config = dict(
    head_dim=64,
    norm_eps=1e-06,
    qk_norm=True,
    tie_embeddings=False,
    parallel_block=False,
    extras=['local attention windows', 'paired heads', 'shifted keys', 'gated attention', 'exclusive self-attention', 'value embeddings', 'hashed n-gram embeddings', 'an embedding shortcut', 'learned residual scales', 'skips across layers', 'weighted sums over earlier layers', 'capped logits'],
    optimizer='adam_hyperball',
    beta1=0.9,
    steps=11198,
)
Each number is 500 + 50 x the weight over its row's rms, rounded and kept within 0 to 999. Layers, rows and columns count from 0. Numbers have three digits each. The size before them is the row's rms in percent of the matrix's.

# layer 8 attention value, 256x320, rms 0.0374, rows 123-127, columns 80-159
102:409647463351456510475522421577424504457539454511400400504572523523446460480517595551432502367477502561500465455490518524593486437481447394532512564497495487482442538484528550463451439494434397536547540513495486460518536510515550440504542449
101:466484550497528567444434500498486488481527600370472449435479491491522500510425481554442512486610568499529533580485493461483523444503460444468559543499526514498456568529493514556558478413466500472475552476504514522506506478596439527423501533
089:544460490421457442461509460507423520484531462488502516439496492409515485539400486564511504517558489474603548549458532478536539469454493564603543492469510535457484526439595495468567515485544603502533512476490493474528570515565612467582514528
107:521551486483596467422453502421425419515487424454564445473506459520463533567578423469530533499555464511549461396461482535574500569435515510597581533497483509435511474604517464410480652514522459594506512464544494638429490514533493566498494490
096:486478435456539525636400439403504487484436496491489540572483464517472465375410437539437438520497477501475483515456531445552516506465566495451583457502468498598448551444434479499597464417513464484607497541492503405448510518413529680547496473
# layer 8 attention output (transposed), 256x320, rms 0.0467, rows 123-127, columns 80-159
107:428594464408496531461543470478455421561491498493536518444509497443544552602501533462452393397487523544513458454515458584535506445479442486510580498620573472488451579493380444553546509408448445545516518479490452462485533504494489541455408420
108:498557555474481502445525453461406470530564428448472511492395559460401440510494380569616447561485526511546631593518489492459467464514506502514493539485489516598560440479523509544483481512460443532446533526573477594499458493515479540565571596
089:511430495525480474499535414524528423515519488481517506476454535502465545520452472489520389460501464621453464448397469523534474509486488429557446423443482531426380500536597521464530422574600496435458456507544480398505502521523589403525485549
111:483418455490512491537543410481465481473447462504515492440465441633536581544478524510442461523492493522539512397403512584491563615592469511529485486624560462454492507506429523433526533478440507520557501557514513498566522463528480426507469465
101:570459452502438556586516467559470477480474480505531499569503578548486428489465395538557451604563475481530462434544454521553552431426587440492534547466453487427464529444516535552508443513509516602515521615459430567551469522525426391496547465
# layer 8 attention query, 256x320, rms 0.0375, rows 128-163, columns 80-159
076:408560498443520479479427468512429512500510516513556559423527510610525468472530548406564556448482528482565500541505367516512579553435501393453463524538514456475471495466462638472565564594580440449479563538409462544473520621389463478415491482
076:497538466539541513463510529514492546501424494518387437416499478451518592476476495502424404579410449538518529507522516543537528539544504423430543516527435503499494453458428522495509476522462468592542532480506515560436491561520438524468456426
076:592482524562481496530499449458456460438516507476560540482577455504439514508567571527565531500593500519415474507471508449451427415522419570545501542479530514506552481525572424483453473553576463486475487539423539508536519483504598503537442554
087:438527546464531519562450504531445511451549473455518521441452530559519520452537562481545445435535456486541553529417371469545514512467487446489488479531481490517465447491536574500529568543487374418489481494427510496491468550511489486414438502
096:507525518456525605571495493554442500476482479428549469425441510527510529461582501466517433443409452506551529538478507455497519517523483462522472447535499492535444500468509598469433529516506403431519511518438527507503513511501446528437479498
074:460494500441493528480500549522560520534575463491479426494360522497556493483463417493523493503434480535574497546500494542523609555518565531460539583508403509471420516494464552576541550478421526509494545433553429501403442554462349502471502459
086:414515504438474603505489458575574448579468484508439499503441497545503465462562481491499418416433399529527525422514542493561572589496508438505476455511476483531452563498490552498547532485481425474535477484484506450557469500491477526478501474
078:479525498469535481461544532622528586511564498596467517568482538541538487538420434486426502406450514509485560360510529546624568581394497452566465506461524470473519521549501520477545519520483561487500498439575416510462407477567395424551580449
084:455542502469561547559454486563557488445600494501550477568460441431588475468553445435536499444434496582519586495510580544461521533461469550524492559509450496520369521464484495471426534523443510446444526420558466428512412539482416446515519496
093:491464574500431447488507591493492470449540465559500468549554397492427485501400464565490520506547530512484565426505475500490544432472547470506468544475457558490506496485514516585479486482468575488437544565571481479455447612404450434555530463
084:591416508532509432498526567368381513450537461492476424492577569553377497590407497570492526559504569450507511508473483538590435450432487523534493472522445546469576491534542451536523379543534570556529506544565527462442542494513479509570509508
078:553539458523521482432507432586442517615460603432543494455445553501510431576558525492497504484457499505527447544501478475452527511485498491446556419567594444457502539471538500480501552495504475582524507538491456523576553389527572545417415522
083:463470497398442600530520537459587440459463438534526541509529457522606558421451547468527580532467450564527491553519495486538478512509581465487481518478423535559482462508448491557463470412454500563501472396503565560474471578440484420531543439
086:556530542523529496509494603482520510434543441546464526569551459481459503519450416507493506568502579540452494499473565486493490472536483476517457524485507536481532502537553474500518477513510590439532495566543493501476426551418408455628473496
083:521469457505508458454472533503413547480471579476498483497510509555502542501470524537518514481481526536531561414471454591570505581518446546465450505570599501532503484494535558543459420496441493560510538605512520559459483440492484521478490493
095:526481494543507501475495477546502530548492465491522483429464510549537564528536484454473478531458498525566462438451417455525580479459476456468493503534622464539550512427549551516498508455492512586535463480489492513524475496530575560495509559
095:519456537511516503505601470512461504512441531469474515449506469374414540511488470552533420510522455421526477571455467535543570526500464503514479558531435479482489515464606555434401554501528465533450533503435461427423515511476517516568436556
091:501551537589502458428585478523498511565522427561469524428497474513459505502532607494547459547478387493536477518505413513506548491475475470525561481461513473527453550532445507427549570525517524530501501508490498506560545469459547494402544524
094:442500492505453525505410559501515496501554524468543417488545491564518464539477474454490551548517633563502377545588488440477474379448526429603413423470517570514498530525398514611528438496510519506415542526491525541542509471546509522491552469
110:450500442492453453512557554454483494440492458531464453488496482513530436535427526473548554543478413554475502566492530498544522483521497485531525504424485571404503441446424513503568547397473469568463413490567534542433520577455498464564510481
100:424458555443463413529606508473402394471535437542497541495507436406438516529559535477537361481467456484560502532461436460504552529510524546534530582537380508499531476489494565460479513527583491532528507400372449447525472557464509509511526528
099:478462466525436528483523534469560519469550494530441550549534548533471527463479508571525455583528480593523505497566483515509533492405515565478586482491550484553493461487489487527559551501448484434543425587540441524591560581488457591528483544
097:523485516443440478495474534495525499465468433463560535474518461471580442470577447459527492466562463412586643401519384406537508511530431447514539512497578490492440520411537508521399529531539400437471555465461479458573612577457537466414467481
114:478492557555563560539529581470452483491477484476406473543521422420416538594546450595597395512593496436496540546424456489489507589516478587449509636532434482508461496426502530384436450538540446501476492489444491516429592514480553477537580511
091:458433498610518485521408492511479547549527579429480440585514537646501354478467523504519540525558444465442527525459521485518435470434491533521408584506578441487484504477480545472469509482524481492488488476506511553408502521467501523490517494
089:456553531526475470488548511594562490505523427566512428605433509473512528514537545444568499488575544452391556500436572511584614453476517509560480581521524481465494435559552490490359524457542498483528470500521466511483489383449507524570483555
102:541520423542526553496416511555567430606515453382554521448394481493533497480481554425502514505543458518429531522497532437505496505584523602438456421521532511538559488509466476563366483556485430549480542525525489544523540437411470485467509500
109:529507466557559480475541485409526450483518566461454532453444530505443573464484468553517544477614507451551566515412459465452549475507461524443538521483444491483456426429442439420432532548482474495526548569483517540477566545459554529486549518
098:483463527431482396469517528530523532488577522463482516515510484508503504447549542480541369503486365534502547501443615524465549519499512522484582506539543498513460422573540566465464599526498480390577451563511458443536501546507444498516484519
113:456549524572423384471526489446533657402514488557582482602536506570545455467483481544516579518514590496543477410607466498538414467408587497470487506422404538480501454436509412498541529534581489545471485556548575502504454539520529510443549461
096:495561482535478502559563439564479519509558451526533525546514505465527519548516547543507576481537487481537524542451492567616592525517479491484572489534444499513441569595519488555382447471471484582511467497507452521492470458528521443586547577
133:563495530473597624526505478486428402575462583460457563401419503448370538528566496482523441432505465504438529507476507487439524438552473521489591514568540466557520563513500527460520395556416505472459513518463451476442476446435533462461467506
124:451479530516540590551545540580520501534489557563423481470453499503418527572547549519530513487478540508387542566548535542473501484475552490470521518526563452419488465536457508446572431513466584391527463512491469519518525484521536516551592594
150:561468506499415477446564568534622492487565475494623459521498550513560448488420425465465518512579509474453562461540467462496519584559541532511528529500411475459436432446550529517473541413482462472517467493526436467495553549506454435416459492
091:501461507515484375501483452554475507526597452483469479531507451610509506439504481519564390538516526517514550550504514460450523487519506547520547462489604549500431406490468517565469498549516510439548445534506481521574548506534463509410518523
092:504493533524455421487521474474477503533515496449547527567602559529518466481519467522431527459557529485484430491487533513505373498398566560518575495470436535442567497559547528533482544496483410624549446521534495500521498495593508491459509426
# layer 8 attention key, 256x320, rms 0.0374, rows 128-162, columns 80-159
071:512483506480475535433460523536605536458464549572463473567555465452381414514480499502420426615538455534521462438484500437509340525488497496523490468452478478480483509432543546503367463480492556489422451432501517515488493517519441477546411495
074:528555496498411557571542516513465440614501422468529509534445625471428615493496462482536491485489537546431536538580506507522427510477416468508542392535499495503476562519435446474522504522543509456497505541568491488529435517567486511484495442
085:431450520533467451440445436452556546531538584562441509538560506583472381573502514544490495491563436494528447536527573504488396551378437508548479411468452526491501453478514469559483590453564563497432497519507545500466577536481448517586564494
074:581468504534530612483593502513577527445472415526548520589536486384431564475480491474486549465524480511497423510562487510457514492503489548518536467496489501431541555434453446560484415540482518518503504466539441506545506465503442473502485519
084:569486485528471542518533554517509491446526470480516513553479498437556599542486513431466518478456512540462573443467518503538588480514445529511478509516560480504536602493462464591617450533436511520404487395523417446582468476566571528514454430
083:598556519534524498534521512632404513537485479490533450450475501479472453496461555434530471538508577397501525525475476409588553408523486514465499541542523417528540419508551565401511543538548403550532536574461507487561425423571536462368458480
086:522553481454433579498493561446460446535539538451528438485437522458534439436534510427472541454541508424514531448452509545553450468542604439476460512528564529543540540524510551522451453586519441540503465585475483481483552553531464501519392483
082:432504495471429529415400544437481430538435488479476478577558460568577531514458499522538568463591505496462491435510506567540533545468489528490325465492500579531441552574401477521526428534497519524424516510537549457397524477441538515489564471
074:555561537481512513482493459499541539432509501584507535482561484425507411472437569529456563663551529432480473489508465463528564531510504553429487502434474469505456420492558561469442521583562419558433480492468484563537443462492502486449457498
098:398453508533504552498486440467490491554468564474473517509570437564502483517546510525444506542489518509454414532555476549416490540532560540508460400459477576508532523526419454552515488445518538482502515401569581537478521500476567484567604562
069:448367452480522427522528557556494448429416490453443579544484531604496468486500541454434439523482503564481422389498535458425558501525463494529514588478485484524597451593397476525491471463493519502520499541537529453495533616514581483577514486
112:577553517451469458503575497496465493536447450471451512471410537419491522505499468468556476444518525423513581509410467541637485510487493408490498489614545394534539513455597603403505522582503473533497559518397464398483463501508531505474453542
111:467427548521497491501434470509543426497521510487554488482570481609448540529450554487500451562481527504518390465517558567466486531523550542488470459452436590517520475564434483557559476424551507541441439541511525536466487469607475523494625463
071:424389519477466527548426596553449480441497519507508465403557480579513506551490524563406475486516504587449467500547504536438564492467543574428421439386487598523537520555414550586592456475491547536507487419572548553575473465536548427566446459
110:535449533465522529515604524481489472529502489424452531490367590412496527577501515487524465508561526430454559484479505588606576512523517552603554477634482422523481552562535533499496498588445414551572568454408463510422471464487521492495458620
103:488573438445543453513528493551538527528502489467519533553486572462494560482542478515511485456513493415469579455405457503568465588478436465497563516622506467487384499429521512415450496567503443431514540483417419439459469502466505503559464545
100:517577443446456458512623496532570526597392494471462513543458526409476546510553539540543519498479436535544592562451515509484576497430407454454548544590492420586482483428565487423474516554571486515436565449439422509538483528389492522580427544
100:504554505471567459447547525534535518520458453539448535528470445418543497448546574492594465489485408537530549577426539536473488524497497509522507557469518504551410594436439512377548554568494521478465485551453506400416536488397527476526521542
123:457524492535470557497476493456503462483571528527511508509597468613463425499472528499416544567463550503457358501576473473526489445529532488425440436406511574485503527547488386517511554457454484545435532567567504466623460514554515470422525454
125:523497498499444494534478571478525436424499523579475449480581511563466488535453507504468544536468483524466439472573520536436545462471521581456439488348461553516589519625440425510508464384429560555501358532600599535435486544550523508499460448
106:453473469467631476527572557573475493504446385491551522434442567409477551497513586494556441514479542485513475525418522470470533486525529533553567620509433404497492505452454540455540507497544518544461578372447464525553453522516553431575504613
098:596415468449531467475538532420611518467557515503464511487504558523522423467425509448397513434562410591594548545571503465461399420545485575496540445450486574476474455398431374531417490498471537471539391454533450521528544601495434512575509426
098:525500531430464511444552479547474462455418556420419410543488485497520523437547501483543519475548466438445481594433449377482562482513517467479559487540469512516492503376433440637496575441567405427451492332489491629539499508426517565519492588
113:544513403469507490474546535600583574551474466458505550551503532437461505451493521526564445506579484542495531522519524429525443513585483420491602499534425455498530448435502477459438428561577479409446591451446488488501601541440458508569456505
100:557451499561480503476404479622538449521558461504482452628512511505535431505484501487479464552572516423485490441482548495525512426625453491568505464534535471514490477500432590495503438452483573505477438446521454521467557464422483501466474456
099:470590430470491451494549576541579537496476401521453477562490581491504479574572526554521546492530471500477537493459533510478497474478471485404543498525519506574425466393552487455485536463546433490520378463424467454421512403447480536517471523
096:605477558476445517545389478495535363536495456447559461464461542445496466463465531526405477493501547433415540527479405565484505499463592491490391478543491474490500579465470624575475519607486446611518502464450501396472506413533437472503469438
103:619487465476620445515567539477460529474531548512550581499504570487435501398501463466532524503498390458525562516528494444432532422526433534534589473494395460436457394484461539428490549490563435418457482502479468608509484524455472560504486520
105:456441426541501466471519555419545518514544422420458503490505497404554498518497502521546455506552491479509496569486552498422515577507521456488584473518424469468447494462539528525475570525578517507517447490524464474495496525531431526533486489
097:537544594601475522454547452452481519477463548514555573487480498510533567526487543415518506428458516531518446411518579487486469503474565598483478475467445500478592518529537521544522489493500531483583463571554471526539511480565472468486556537
114:547500465454453479657466414600551547502556496500561461578489545495501493569510538643526469426537526533598443547394480560501458571571493460466455437531541528501450597451512560494527410501491560453472497428471518334506505455497534566573509551
112:539473487492447488501360522472457524467530432435477509590532545476431474487540442589531507503518529469569536565481443510453435468504531444527542495522554550557520529391533519549495402520449475498531508589444542505499578496380430502511401429
106:444479494428471574466418666490518447608521496343415537487460467511442500455570499456526519409473482505487560526484542560472429526521510461485506433487518543592586503557565459536482414578545497443582492531441424444501530544468440557535430468
103:471508522409431507570503572436525446487554510435494451543447442537527501399516527491575528477447425500433627569443484494501643507436509552489484532520515560536561433484523455570487578440466493543489443469466502626527495514490525515466492485
101:556511449554548446572401551477381508476541504450536550479542536623487537367582414448490513490523530455559498560527464544521407519534599484500444468495414471462533473541525520532443501508590507486609450550532490543486505516527479541464493528